{"n_layer": 8, "attn_scale": 0.177, "tie_embeddings": false, "optimizer": "muon_variant", "warmup_steps": 61}
Each number is 128 + 32 x the weight over its row's rms, rounded and kept within 0 to 255. Layers, rows and columns count from 0. Numbers have three digits each. The size before them is the row's rms in percent of the matrix's.

# layer 4 attention query, 128x128, rms 0.418, rows 14-31,45-84,96-116, columns 64-127
099:094104135189132137120103131131116174070120176135123074116112128190117143132158110124138104105102126138117174104147179140122178093102156132084219107118167171081170128231167123111086136120092185
126:100094138130134129093126164095095152119082133126120156061114143126159159145149120166118143145184134138176131110113082141141135160182106141112175115153103154139139089107127097146115112130174091
089:159108100110100195134124148091143125190159116118082099109164160114063133065152090062115175156128125041113143143136108096155175143116136121143098118118128108142162164042110114172153116155128146
095:116082120123116136131117132103149119136170132069116115097096166120102106076194099081171164187145104078147133115164081067177080166176125101137115116107158152121155148100109154078190160151139144
082:102120142165143120075101108164130111157118082050116159120121121117103150132184089143129067131174104106129170088123079093110089128174165133095188132134163123148188098128094147127095121175164149
087:115138131133144080129104118162135105165102117128140145116187086101112162161093138151089118116172158159118167122087097167123129147063162099098139133105140105208131171133129141187060048123127128
083:149080187181111126178081082128096072143131111122126118136172179116060135139180110104121100068113073126174107151177127110135150105106152095130157122183164154138181093094147126082106136165110118
115:158109126158120156130126156116194221143205142089131152088120134102151067114115078058159125143110110105085099128118118127118140161177092156120140138141136101087161104099095108159182148143116141
114:096078111160109193106139136130141139060145130070119129112100078143162129169176107073158115186088113095134155085201127108128106061182126063116097085103105093096138115147131141111177127160141138
081:116161088132132140169092098092115153169095088130127105161117076178108135176099161110068195142121180117147120080127127145119045187107115144156165119145098129141192120209136183150100128188151115
099:088122153140113145122146182142126079187164138120088107126083083126150112094145058110112122142137067102166143056126143125099166195164136107160124148115089176098126147146177162098162112124115150
094:168146115136124120146164121189132161162089117090145092134195109163124108159064200071104126085075163088144124116158129187095154147181139136139089168077151105133104088116114107163096120160156144
091:109185108140182125092117176142127120126130117049095095123140098067103155117121189134128131116174094116172088125080096205161121100153066167115133111133144071124116133108124094120107175075121138
135:137151142083108144215167094123168149103090117135145151114147063160048177162138157178141164095067121101114073119148166149099121123117155121126078130126157145129110108153133153189132091129209116
082:092105080096153120081143109132082158175127144124134181086156095094166196144102116063084103157142160123071098146190123101175121111112070130143164139151099177152096149091119084140161099120156181
091:148135143170130179147094102074215151069134148158117116117121114080100050118175106177137118085115151131190110097089086121135149169160145118059129126133124109104112152120086120137095178133119105
091:106216144069168053142151092107136112151086108189173169110093094174142122127109108103123135138124141134141139121130149129133127128073118170132162169106139115185060172071162137121164122115121168
099:080095111141104169145126100157132142174114125113106141157118119118070150102187120167112182135145109105104128119095105137150080105143101156135166137097178079129050146097070213147150152146144119
155:144153114097138130128095085119156169110084116156175138151174104148116187168112099132133196071123118135141116158103131127095153121028183153143056084144133137144159120109145175190129087159174133
136:133132088168107138106182156127166122079152126089124088128137185112091057164173115082159148084141123174129106133134123168154120095214173143147107118071119097129124104159137154084161120190166064
139:033117132097183171122188127129125124126148171077134078093116109108167103161115093064120100059134133160146147086060125161157169107149152153158121181122127122130172151145155087100120156095129134
066:166136127103118083129082152170124119155160113157099160093242151124162091123148115083174079145188090174130166130157118076105096140164096139150117130102099084134133104135148116106148164091100146
074:114119125129168081146119114173127170122151125172162131117112182145185104172153098127150114183153109168129167129140113170133109071168085153064143108134106109109151123138104116166144182116140148
059:150159102139151116082125136106137103112144118157137089147178093090167110169156074120069121176111170084142171158147143085140138176151122156113163100141176147147170077120098080155082130101118134
055:124125105094167130112161122081170140173046103065106095139136089143112092142102136146132148079133141142136136125167068184148154142091136091088144145137099167097075136143127153117116104115187140
060:123103159171114143167110149069059116132162222150134157121154159116153151165172157132111142179114122170135121128107137086139113121132109116126150089145179146106204117168100097106066111095140177
057:102122131077133151127081119160138181087122096141134162118108183091162172141121122164129162142077080172171135026113147134100061084091155142093104108111115134130153122184129140135151149108105072
078:110104148165121132095106184149089095077100103062130127159168151198107119130143113107132110152170151103107174154157162101104164124088158132109118118105104087132173113137161197147092173223122161
052:087108179064093123150128123091074126168141100116130092083058108163092085156124128128163158118078137125118107133177130140147118150199164159156136159118110182115101110122162077171120130114105110
074:140146167119107125154142141185107170108128155132133087130121097179190126163106085144118040123122090127070162127130133147073094172178110184126076079142176095068102107136071147110153170063153094
078:031160114086158137117115126130135122127142069091114132078174090130103110127134164118092194099116158100171102134110095135155151169116150093185192124098079154108154141171127159157122131170083161
124:174156109118158133092184162180129154181101151144108142138120095110105127132080142152132107140104139107110145105159093165113118135158084176074157128168119139158018157139136087090111129050193120
146:152145137164086143162118067112133130055071163141195179151127099178123130130160118162147129116166132149144102134169137104123127153107184119113089111137165096057131108163120195132080088138167135
117:116142094117149131086102104175055153105093144141211131182101135121204121136095097118175128153164157130108143141094120152178046105091143144141091141187137139159121145118156150117112060162127076
117:145088132140082090100082156126116142095155174122164118121049131174080127099117140159161180152177123094143085126088116164186062120183108130116111116116130109145116136109163118096146088147160098
099:097102160103131161148138114185121163093159108129125129129180151107079118182192149110160135116171163126082118175096090202158199110151142117148079136059062074097102103103140123055118119192144164
117:097053136143113114110078127077097128089172151135082120123121160118131104126181114122166185154124111157082116143152167096157105049152115103145158137140118160107148154147135094175106131219083117
063:110113157184121094100117174104163144148118127092107121101152190123107112106174083131107165196096098165160160098174099071141129093159082094151162138128129149106162097165190164180135136132137143
061:162149173108128051113153127115109154115081158130169126145076118137145158155066152145115125093132137138194097160104096132085104129083129157083143136162165142186083133097142153118059096128102164
064:084104118113167154138108121139120122087078113081133143110070159162176107165219126173170134140160095131127121087168120165089056107155107080125112130148139091074155100163102179114161167156168130
074:122178147065136126158123150123079145094092105125159097164158193140060091108178114156145094051071145200161114124130117159125120155118146130129144089122150116080196105171140154124107158134136089
082:170145132068080115203157122135116176067143071116204122131164110125131104098127158137135126107135144087150086182118191143133145107168063112139081100136123111147090091167098114112138062161127067
079:129119117163106116155147114155182087162135102160156098152173118168133103100119151111119163103114129049112154146135097122150161155114129215133080051094125074111134146067134123148158146101159097
080:109092122121132148103129136122163126111168105122119177145124184112236056083176107086152121145172093147102161126174117155154111100155055126125119127112143140116138131119099162093130131126116074
116:171107141143074118114172121107135145138159176119115102163085108160106124181023103162098153142069101155133142062116146109107146139172112063111140125139129119114116141112130136132092163117105137
089:101090114139152140134091125091186143142128114151066178098089177093109110085129063102149197166143175153123192157152140052126113151169087136126132119143135152139117084086134080172155144174156115
116:121119132146112062105109153093142075128121139117170072109184103112085140102083079112181160091146133132140102200103094122119160123142144105184077116094186190058196140065135127126143121170087142
142:151132083123143105141125100113161161085134140176162123125104115166098136149142127146140138114068176119133079100172183112128100124156152175085077095116128112080130143159146140106131197126102130
107:128110161156047115117085196114130141092111184107080124122180178125092115085142145100109082183152118067128143156124140063138113092123166145101162152123129134127152114106145109119118125140094128
137:107105093109096164143141143111140122116116126138070086083130155117111100136159082106148153158150109105159166139121068150125084170162063138162110057064144110175152159141173093157183141173131116
124:123116089153089127113161132121127151106147121136156067151094136145240171121134128101133119121118092112102119158078111127128077135214132126100128094079144123066139108116124104132183165121142116
111:120083161216133131144122122161090115123193120086136077172064111164156113118151166092099088136175134125112181150112117144140135156107142104086187179166104104094106137180137114047146119196083100
113:131126144098175091097180114099137195150146123120136120109189060078057090147165113102166146089076101120127108092131104143155154148159183158102134142167129087048071168127112174156135183076126152
068:111115089162082178179105171062152139145108141134075080096098147135124079101129092096122168161167164136106160117129143114195112068141084140105097117132032099167144158086111113169177139157103118
080:130113220136180059117092111104104114122116133110154140111142143163133112148143076180157102122140120150166083096168149117074110124148144094121214089126170130068139113181124182090065195148176134
061:115119124165079207125108159114113168147122127092054076143075164107118036107145113089152203139107117125103194179172089095136086104107116162173100175144111110171191120127118081203142128147135129
070:094110156109088173162109070128095127082153142145099081116103132126171158152182069123141085122151104112149134114144142121110065132169130112160150135160120114092139137170101102106139150148178123
083:138090136121097130177151097159139062127152091126113135152080180157144090108129158185146147114137167169143101171126086137121171121065155097196056114150132110133112150126111111150092173083130143
085:184127189104132077128092112141158107178122124113149133170079177130143157079153069129177060136133110052139122166086176107090160189097171134114166099093196111110100120084147143136179134084124177
081:155155148093123092111182144140072153111076156173141084151097110173121122146019204148076120113149157152132139177095143155133099109164105135079066181109135147203137120154130128157096084148088109
082:084150167132124138126073155116128118117114098075080199115144129172128169076173109147121117112086108093150083101163117136100135132124188122066143126173107182085145103128099153063109156106166103
084:147130149146121098140075105109137135071121134105156152138219164136134073135116165124114105079093189131179139178128065154117095140125113134180086088126145130098104151123091184104048143102078151
112:184111101148082095166107135160128123170112194118158174141156133138083178123111164145163156117057134073165155133092149086104172119076129094087147141129162109151130170085203097145128132093139123
078:120118119143106136154119170086147184115109134140128183177088138134063180112139101121126122114125142072127104151151052135106138097133115157125085166093059058072110099092105164171125097172111128
077:156105123149139130093055155111137173131107129131094139100081150175157187092137110155135108118078107058131131138151103067116106078121125160098155146112065084120159120090142085120131155179206159
096:126152110142091115206115115083150150128124163143141087153088093114119141138168150115162075137064118101124114161162181134127145113122200077131182152137112153015112044096133187154141143088129111
096:159115130123166146139126115084123142093142105173070120134135099033109125150177075080116132141121097104134159110090142095149177154148115133054052132183162096107130126060121104124184178167078199
127:081138045119131150115160109099132134183171161151099109137091166102092110123167112129121151142125114114135168089110128122204135139124150146178091096110107125164117180113105152121092166112142150
147:181109122149064146144150130108137109164152129124134140138124156088075132161098095153137092197082101126103180113143124074181149173127136120079121103112121121153149155049136106144154193133133131
133:121125158164113145107104172141102131137120156133063092108109144124130073116151133171112138108204140147121161122099075079144130087145105130152161135123131164153160181104091116140176115115147135
155:081137145152108133127138136113098144163120123109051095099142081094140088145081134121114126081157157191096122102125058143155153106120108097155127141101135127166182179109081094106163086192159099
112:108124114079111165089101089100155155136112070149127134135087088143202089100148133126161138155138129063115116136141131158132091119115134120120067092141184128221094104061151179147168147127078132
109:155090127121103150145156056135162097188123123158146079158145120145149139071152165107097145137124129075197198136113151125133131213182125143100176106145142073069154121136109134097111134078156142
138:147180082102100127141132172072127162177126125132125068112125119104143043115158121099159151124136132133164152121135104129173137146162112094117094153132116102219133112073140134129137109143115168
107:069098086167117117096102142114149121152133133139075107132112134077113135077149119131196165183124102096142192126104140088166072095142076159116148100126090129127162146089106100083212214090167113
095:146121166103112108111137139148106145148091178112152120145116082153160121187148131148145086102144142104118099155164150123077120182096133133124188155106150137073101051160130147098120171128131122
070:169121059126122123100139108142104096119151176090101092122161169108166076108082105070184054163108073133120145133102139125113118127176091112136147148107156140100145136094175074080157205120087149
083:078116126102118176079140143126099159139199177124117184163084146120145114107159107154166077140160075108115158102120119155096072122166119120124186148168107160122167146141143129064184227083114147
092:063127134125114092162152114140132058092087081130112138188114149149121122086106094191125114097102131151110080106133070251134100155145141162123090152116181144175125131165087160112147125167133131
# layer 4 attention key, 64x128, rms 0.387, rows 13-51, columns 64-127
100:092126188116201117133126160100129073144101085164162178090132058132121150105074105103108123114145194157115161112104105158104134137101174127131140127183163159105157162166114155162052097134124149
111:150099093179098149154097094099175093093116158114114104128107170110129112144129104141130191110136169184172158122177123154129150058166170131093113160117140166142178139173134109069164142195136091
120:115139088158114140111160120124095131104123164163123107129160093110141088100104190137067158096170202151160139112178077192124133127112138103086072119160111122176189116170082155117089088142175110
091:122132130155140152171147156150126087106123123106151188095146163125111125096104163160152099095134070116140124163211160120116161166116134137125112088160171111131077133142128130118150101122168108
081:120148140149155173127117171110140059150157156114094167108199138097168103095120095078174104176140101132156168161204133105176090119115123121122081079151099165160151114103129138187098109130123126
086:147114161168178129122103126108144174170190142134132106097105152094128136101149141109156131165080125160133107121121237142154148144109128096158133135085035142105124117112146067094142147093136109
083:121164140086094053112206144115121123123132115162144166167148096117156138142106147183123139162143138134120149124068098169069148177124076153133140181135087121100047149140085161104091122105141137
103:115069184125176093087134136145167149168195130124127158053135121172149144099116152117176130143121103131112117103078175123178186140095171089094120103151137177114115134164160097181054151056154129
114:136145104173102163103144121103052136112151085130139106119094075134156137120178186159088078108144108165177127150110085099151079120133112156121152218125117107179098107171122080140124144111064138
108:157116100142119133167101109185108119119121103093150146134040149128155141079194158141153115114153132117076131137113145123102107105085178081146129091089142062116144098158126112147164163102063090
113:135081117160104130091136159123094140155131096115145068144104182169162084116150126161103171067105152116159117148169133105091176088145211182138189139136171154071106139142114155143120097100150049
095:110149140058121070174134193136120135093145157184116106124141107121136086150141142168174087152129136176110078165127124175093152132131089098053187154118095135167060128108129123122084118129141159
112:130154119210066099135140104138108108108169115145170112091115178155169130129136141147109143136107134095188105152166155062067113146114165189128163091143151135098131102153136206145097186126167062
106:128122155080098137116115147115118090179079114143113147133136138185098136062124189184161155119114166172155109114146120101117171129135164185150150136104139190200131113140140147186148056140137133
106:141146085077101058138151106109131146079133146187144120183150079135148119138154176146135135099111156094145156137115171102123130179075169127187101161139097128132149113129175143154061121107111113
104:134114075151137142134107165091104091148052138105142122144085115164097096109108058105183184114156121141135118154116101119182088111156090151096174103148120167109144102146186121157120056157138122
111:135113107128089093105161132089154147147130160105158146159154141139062164146079126161102146131148120094145100153132112143140161134062135163077067090141155071126131122106162175084205095177120091
103:181134130182126110146134169165151160067104046118125143130168162077106154129153232130077116106129129093117068125056115131118162141133057159095053123110125141131151071117087184144141133154138086
112:070105132166137112164114132090147133073115150123113088133087156097111119120144086153165220098059196157126117145091116135115186083175096100102149133155114092140136152162108118140121184130139135
092:150121156173137128116163110093096077125133167187128157146155133113128103127073176155138125141125159136095128150112096152135223111104082115166088149137088120158159140144082137151106088102147117
098:166149091140144116151101121167166093130176127161154135119132136117092188126082131085129070157093155135125112090140218154104216180098189143133133108121190091082063129082147143092113152088151121
094:171098124201106157153096128111116068135142101204128129162166155172083133042164121127130140129122159151110126135136077062090159073130146110153079096099168153142125118072103139095087114124159075
108:144113100143160134107177144131115163188077131125132105141099097101077098143078175135154137102128144097064146161139129119110194158092125158093145149110083150164145087147147079188186139118105084
087:179210109060144111129154100155131121149116167142133055185159137123094139182045166095150093168128127186144170113097161120165147141133169160150151171108163119139119090170142126153077123163156114
094:141133108142178148124159112143139194050104140122187138104123125121119178161145155162103100142119123174075049212165175120084151151184149116155086123146155098074096072146162104116124161103102078
089:106110151160112130115172103090163095148105113118062111133136124123183084043159115114162113167165104081164144074137140100137146074179163140118090126147092110140101160106097152060162148116069103
092:131121172088144127091099138097092157044129141174138151143124103089202100160142159163189146110130101103112123100127117088135087182132197111116135197170140130115112149178113105113118142145139157
119:165107108141118138114139152164121093144179173109111114112118141152107097073113121100142135174134120102124114162099051143169105100170087158111139078145116162156121202000119108159182116130112116
094:158104136185141132113100120068135111117141180121119087127150127107100158120171086178137195124163090134129111158090046125104080136132093190143088117142088090126117097159155119123163097166140131
102:146119059089180093112162169153132147136121148085149092146158140156155096148133104065133092149152133172124078144144165107146141088126113112123057117078059096062126134115169122091223173054092135
119:081149156100116120115139112103082119129163142136089110103194143136174139126100083092196151189117139102167184081093128149139049107135114156142137114136094155151106165096111128081116131165120160
085:130168113154190127152094149132132159143130133135117163133132123113187106134129120131106158084153078153050115117136143150129183125115126104080128173063109123118098160175128136077175121185166091
112:068129085182182159112128135102081098110155150119149159130141118081177129068132180121112142186142141062106169120118144166136091092182116117117187129113090134141162133128114110124134150148094120
102:096112136161113162151116163114070157138130155050123108086111183142120132126158130172127153121104151129146132104168110183174093075100105141155169159102110155121143098201104148096107040150084110
101:107131160093075153139144090148113139142144116158108126158158111122140139100148128233120109107073170104082104124159157172116224150095186095177153130169157195187132087183135123185127083113142165
081:070122179105113125103166164133098132142137087097052052124110153151159057090142066135064132112124158137148143090155103143151070101136122159131152126141152158178185127160108139120138101208097106
105:137181071123142158108208170092114199154137149159125129088154105105129137140056166104114124146134147167102155123105108153103135118097053076096076123119138139158119214141143134178136116092159107
101:056131161113145129153129154110130124065141161101132058162092177158150132061141071106156149158141069119145105127146105129112082074183130109121155089162103163087175191081085139092160124169108106
092:076131127152090135171098159083138118129129075123045067119070115104095095060176095129103185146093113132136163116144136122224110089125117152097148110133072151151137142099114101086113105158085108
# layer 4 attention value, 64x128, rms 0.427, rows 0-31, columns 64-127
104:160158091110144110060090160164074057132080125122159114130159136096125131105141174070133174165155165127098156159132076166114095091137168104107148147090154136110155133124139097145070133166146091
102:115156143142050151095158156122111159122179098095080060145166182088159178161137173113133126133113194143071100155079131142121103082065127130123166125139148136133060097111123162115195161156127118
095:109147110118185104144140117162156104105087152161165086156105137125110144090197127123108144204128127106128144106158096187117136143087087145156115068107118095146172117132152166121075147179147047
093:115070162143176191106167103098143119057101128117128128102078135115149159161127085101097133111139139159158122150132107118116108098180141168174083113066141122105104210172112142138151111139080091
101:101149103151126185140183118093129144118110130155110086167132178130095114131068103146093158098172165136097099096150089121115079111138192129143053093151145162095147107130122160139074049128132107
093:110164156094146138069159111173147140130120115137186159059163086166124179162154119103168087180167138132134111155147073099117150117178097141127109120166161142149114125154100113143179104090158062
084:092139102190135109161095129073137102092109191120150146174144136169174138107158127158139096145169169179135158126151120125093132157161161107188138134134180144173092129085137136137145120080151155
103:158129144176128094140142072055075129114126095116131135051136170111162089142091202139136108110165174127193110176125123131184171164180054108141111120165142083121068138075164134136145095208156126
095:161122126071052144130139131144148179082156139138078119157178123131119122066114211185138109089104137129127147117116136142054182182173140178178089135113124155107074104053108151134110103082123108
099:107157123117134095146079170094149129113092194136117167123148101065066207100170117144105227141145136177140125143109089086115141131175080121115109134151118161120108133069132119113164143156105151
106:103183137120163139147082157147140125055173058087097127112137118178149093097126134166126124104152126192159116105123162173148139109174168114150126154160097126134149119173101157118078119113126095
092:169141182161117136110107141150105121122098121095182062129136171148071163124109144118127105151176087106167111144108166126085107104128072140191107139113140139134154152121092093113145119119128107
107:156137112139132183171086164131099135132188054114138146175151137128123169087135125185080127140113179124131103151168076127173137112141077120124136110108114147129119180069085145142149118077129107
103:128070130153144091109122158149191141185148162129120149130153136132120188129089151171129134130083110110136180074091063112146113092108065115126144118106144076139124124156143139171090171135134107
097:086080081188147155136055120128112158143094140108105148143153124107165150105163166111101129116177074130131157171139107079169064127182122140187168102125119146069102137118083126100130117114152123
097:094118183157109107122150141179155146140127150145150131129104064119083114131141113110085166178170156131105112142153118118167157189103151103145132122140196172134100168183140126167162110094169063
090:144139180116088071111124106139147144171091081083102091133103156093121131099132171175152149091154096114117123107138137107135116110126211147116124112113157172122128126137044107170151125075189171
107:096151159140182105139149209118111134137107148113148058187193128110148134165109122116066115105110126153148168150082127130159139211130115068123095146162097146127157100178123194159061168152143140
090:120109142126183074138142074125176120149069065135110152170122171106126106142106151079069161093147182127100190106155093167135116143125164126150109157119111110130110084159155127161144038123142185
099:101135118087143097148153133149151077165142072151110127168088141069202076132118144182127103122135113081137079130158157178145140155190119131153121059053116131118121134100120182149137091121202109
102:118137120121135085133130123070126187134122095128100138074120132085135159190119084078139166141135119097146107089085114125105142091137158066101078102119138163101144165105116092143125091117190138
100:086157108120149138159130081142121141109136110115129133096110108075122163114115084147156112108108142161100117115166169121113074030137116166090189150123125165121091083138109125173086146155078098
101:161094112136140121085147077138142164149168125154129123108101129125096136144135137151122122148068106133135126120168180082221124175136144115124125132146117124143129138128123109100160137101127077
100:112153084087137156135062120130118195057100107119099156130096122128089086095203091125138095133111097069130139120149170160154093110157139208121096150201140098141119131116142156116122136079143123
103:119180161056136148088138084148106140118168068177076152155124160182098074184110119192134081154109116154167142168183039139093074095157127173108124107126091151130105122144163094147165115192177079
099:169118094171058165123153117136120088119123103098168132152146147099168134125120128098110145174146133119074162155098215102142092119107158132112138124173154134085039122102104122119129184146059142
096:152106130144155154162107112125073050171120127139131132110140168130126107151142120133100057116123127127122145177135149106082150153103152094138163107171190103177106127068095120122127110139156070
105:117167115107123113057098113105128153093086134186108145162070162198099193138099094150084164085149073134175104087124150216146133076179130184097086121119105115144131120158124105134114021120094134
102:089161124099194144081131142110125130142126098123098124171102147221123178177139121142036141141161154095090147117090084146111089121188108186180124121134140125145116170101085101163158119100092119
105:070140103124098116098097123168117134111143127133072135111132202150127087160222059116135100126104145139154084125104115134139137139116136118121118131028112171144156140145140095162127180114156098
096:125162146165095166133100161142131098141120130117069160106142112149105146187050142107130107110102217162109167098084127120122109142130119094155141062133113093044118139150151134102138155116088121
093:144198149144124066110105112130158192145130098164161136082133083067171061103131123111126164135120087123115145078075066124087166125140137040115141138091161079094132156132070134105131133170141149
# layer 4 attention output (transposed), 128x128, rms 1.09, rows 0-63, columns 64-127
103:133156124116109092140113101138136072136185063146105109125149147153124107104103161179139161102144143109140098093110073143123151180077143163109156085123185092145150112095111127172119198119171147
118:075145123114154143139145106088091147129169171122132163069152146116181179139068116151118159098138154165132071145119137116100102165104155077122135145102217131127126153139115150092106117156166103
098:154195092141187179158181092150170167095164093147126126156107144165114072151133116153118108093154108150151133170160104123086081126195117118123090105115145060141129061168077055172173110159135123
110:074139147068148132077148107126161133127103102164109142129154093083150187108055157162105186075100144161164168129071088154134108172114119184155105141124074162176151107080150081128161087087142176
102:119150096097171078112174121149170129116181146117192097153147126074170167049130094148128128160149161073097136116103093177095089158107119120133080048117115092151096165108143213139153152165087114
101:100157114055177168138087185141199141184133143132150184123138091126137135175107111145144098120155127046092169122155141167104198175120148143113158135096120132161076126102130172162162118060134093
098:092116139109050079131149214108152145109139155128084089129164108161145088135158110155092126100112157188109149129188070093144126175106068104118153096125085149189112165152101099165112105137106126
118:119146114125137144094166141111106146107115157100134117122238146117139161150137140085112115138163152104085046098132132139130147119146087103111123084129108134067147163115204170123153163111179143
098:137104184125125118172151120136098156147126129136084140071159110044163109070180197145126113125146181133102064116177111073154156114163093073066133107094080199172110089155129104103166106169129142
109:152103177088113117190156136123117075108135162089142089150188104122067115116176125132095144132215117091105068182094091150066131140159158115149092131114147123114140086152122136097146116203163145
112:071114129141099161054061119109151116145135111130118130072073137103121115122164101163142174173147128156156175137130100105172111136094151110141148120137081142144134155120150108127082161111113083
103:157118158115133115127146128104145119163171113143155156115164171183129082120150083089168215106107127085142173095118168188084116122121094095124150156089117111172128057130139122161076067161157127
111:113143133164111115160216116118151121159143117123113134102176064142156179075122113197135125126086179118134148153115163151071104119142120099088191133095138166098094145173098112099095101106179150
110:118142122175114119140106129153085175147144123136085094163163137180156093141132166174131114098114096117136102126168101181088091107110166113123149153133098132127146125154143076185138117140141157
102:104132139136136115153193162123192119123131161131184144155152137079100144071122122167161089086118131138127092072151104093054133121096166162112201140149154119103144086144159123120144160118147182
097:128092162151130160136182105169133151124146138091149145133145063104133095093146109092138064153163108140080178145082155130107150150130109150113119127126129118123112140133158133135148108092142111
091:179102126134205120088126122147129127131198160103135133103109117106100151100146100128118101155113084138089166124101145117209114082104103094121094172128066149180111196160181141065105122140099152
118:101139138158112140135114147127120148131144103134053107157152176190180096074126072067132109117116114117093174133141133096148143142125188183117110123136084090072146073110120171107162157173107136
091:111114096065129133140069116114080114161179142179149118178104168123145114099162099142083084157103104096060176132167133187141091168039144142175098150168152148155150160108158131098155153104099173
098:140148121152171142102124105099086120135113107187074090164066136172095160176075089187111128120082081139133114100145095104101086176148106173098134154160112093175128148137148077100075174093182215
100:153084114097182130141109122158103094159142052144134109116105078167089093083192103068121112168128119092093163102136137159106170151098130130106149130150087114160070158114182094080151190131143122
100:125177084133171111109111075158163103106097145135125129131181112087150211130135079124150099100132116173149173171125111167111093126088135170133061148107108129143110086134111102118121070053145150
103:107158095126086154122164125158160137188152161134126115168084063108184156133110079166115125171120142158128061091090135078096133150137167172085136139117103086080084165163153138108165118079121166
110:139136111147141155132103172171167127144113131111118144130169134088136130073166153153142084130174104143126117108139128162136160145140113150117043125154111110191107134141092176162116114055160125
093:151130100087104071119118112169179124117091071169150148160100175111137149159159123116147077146177097135196144104140076184089115129109045172143153127096137149191140159180178070138154108043126114
104:107181130177131124139097125110124099148118118101156181145142151107132102110132128121095131132113176096109143101159127101138126110094144101133101118166147151160151108105092231082048168117140093
095:170149110158045122144104169157190069153162162159114125153163139126165179161091135064137125144115170127088126129144111145117164126106121085092150101117113127112148118139128137171084113090154108
113:137134101122115073127125073138127125159068156173129119148119127152136124162211098154157151132165105132190146130095145168097137074113178122113017129101080103157088138096144135080155071154114117
112:093149134097095077182182121109149115126135142132108179097069102214197139101126116166121172097122095143109166127133162124117114101102077097116098137097127110175074188135152078096180086089151137
112:210191118128135135090143112140160124142122080128133152131137076114087156102120149118128127161117055193186123152078168064130156153075138194091069107104106105115104135074128058138127181083108138
100:073092134156122103049102160067096089118158194124148128103097109107152186149090095065086138103148118139159108128165104186156082166159132101172186135131122163156181122069119099174124128106112138
099:129066131161111157098104105157090173084103159117140084136143145064037091163144116099121205100126132097084154128118128129162170128127169157155165179109136104152154122140097091108113153172099149
099:106080081202127187154144106086121147125086185122122111138101071161228120128165094127132108140082139123080064134131160124141148071134155139125110150167125136108092175108131141090152079119120127
089:231109119149126093152085175149164078130051121175190127172150040141082101080141152104112069130106131066104139098186137098163184153158141157120114139168094110131141133102158099143122154119167142
082:114120130167086111107106192105104134171123080130126169081120106107181156108103162134137155084118147111128131103090114062128193087120118151104168158093134139186120121136149144140116104091119189
083:146133131129127135108094139143082160188150172087125177174122137166124139154160097178168116193139120168098071140098131127127164197099113088108180154103092107184086094133156148092125122069176065
092:153116165113106094160095084086102098135138114110106137079134132081140088091181085095154083112110132139110117113177151137217171109132127167130232165114182166141211117147122138099120115128159148
102:081093115189080116127100084105117099109139160143111110136118138126090094097101124114127199128101129157123135130073170098138049098146161109161118093183165165086215102109132123152102158190090148
088:180174124109191093124161099135130114142119113094160153088130163068048164126128180126094171146138091115143115103100138141105128100115116109066141096071095152120146071159094161052143132160064110
088:123099095119105134131110128101172090127113088145118152192097140141164154077130132127104155124137112094123190154123139062070172146066201109113182156176128189151178079138068146137106143107088149
084:098107083164167147082092103130058179170127142100146167181117076173093177139166142148083126142101148166150114091122195138133121086107137155145142139118175074143089165094111148166140143116117087
084:103172135118149148077080144172114116206157132123137129088088133137141144116136153093200096119088101159111172092148113141139133164124151134141216161085062133117150163183158090132107124070167129
088:143126097164114076129135131135104157167118146125146132134135115118090119127096111106119159091144112060116141109060096067068130154069110138101108137134114116199173116130172130154153123176109182
079:117108093125136151154102154088098135065088121111153151188164135149172184143096140165076075121132162137073172140162082125172055090099116137151144128174112143082139155093155124101180175130104149
086:164099126086082092140097111043188132099143186101154101151074145103124121153153188128117155139133103123108165107082126176070095109160168114121108133123170117153145138125116177163139141146089168
083:146145124138118144119114024145126140091098143145158176141099083101088084118175110053143166126129131133109158147114160113159164085117136154109088147150109140093118088152189129096156164130174109
094:191161164103136147082100202118183095111113118081062101158124127151122110167104078167132188131136122126146096135113160164158147135148129146089051082097111144100087145147115213126146127130136128
084:180173083138153106119147168059132079155145117135118153169109180158106134163105115154168101108111154099161060110163139108113161086167213140084163106129142103100163107136122181082120133113130165
089:137099074106080208099141090106119132099140122172095161109112088120165095109101092103113105168087185144133095061131145181127136090097107133112165110178166173114135087171111170106131135197066136
085:122108088102152105144107122118147100097115131146135181097098123179121126142142127116133192147180104090103105118147182098125147134167087141128182148062153075169102129107137072149100105143068121
101:106141125136097162117117197089100133115136136109100124104136104194160126123119178144157114116104095106163113159143140120168180087140053092087151093126084139136134131120083149168092155152129057
097:146091160090097117127069135142171141091130170103148147134147170076090167100169111118130135126154158157164168145174159083120146111074117141151164095089140186152173103186084150215174113170055069
093:153157131129130162151127174197147139124105177091167092121119126131036138150102148164098119068089123139101127139101088107130121143149084123181155166125132134183072114139072081139122097137143085
085:132122167064141158131146186147087144132109134090087135134144145215115160153137197097117179114117100101076108165073090124097125201220139099133158143112120104142100125092154099076115090130181129
088:114145108159120179125113113142065117073114102115141160139149116166173126159128170131104161120129127143117153119111067215129146060102080126105104100097095116149140164111158129123069194166139135
080:096118198152140122133121116148158132116194153163147055140087095084124190174114132159160119108105141139110102116069117091073151133150144130175154140140130086077101165165167053103123170168116160
092:046122088196152109116113167071133151134125119117143148078134098124178184102136138080092172081145139095108112065097162141056183137168190139121123141135129101129116116109131145123103160156071182
092:109114174122155173129162090095155149182129122078138082109088092154087147128117147193133127134061102181162131156123124156121135139138110131109170117089085137128122168105175079118208086061196112
087:090106120078141104140144143048106154132095158116168171086152086164102122068087114183156122134145168152126127136132104131188100178151095165136146098076121127116131111100126117140191153111105103
089:161128141130092108159148116141169141129168078091130096123153142123162094129084136120082076148110176110106081131176123072156160143088090107147245200154173152086148144146089132146146181146179096
084:100098156144068173081143134168109112141095184114141078106188124106108110172103106065142124101195142136129127130113113151169189167111164112134144125125117163062096139135147130108125116217148135
077:147111187081065164184085118129161110133136157122202107108127112144112106140137163096178134112232118087092153143141150180136143088170135089143176149165108115114122079123118166051150112183112149
087:123127094095143178133160173146146186154149134133138119157138073114150137121189089172080127128126117199124154123141080116121145091167146164091136196116109094169057168155092125087149118102155105
078:190161150091130081174101168121117124073111172120148176168130164159163107100134085134102063118117140114141156152189184093068131165069119113136090082156139149105161083161157149091142103127163108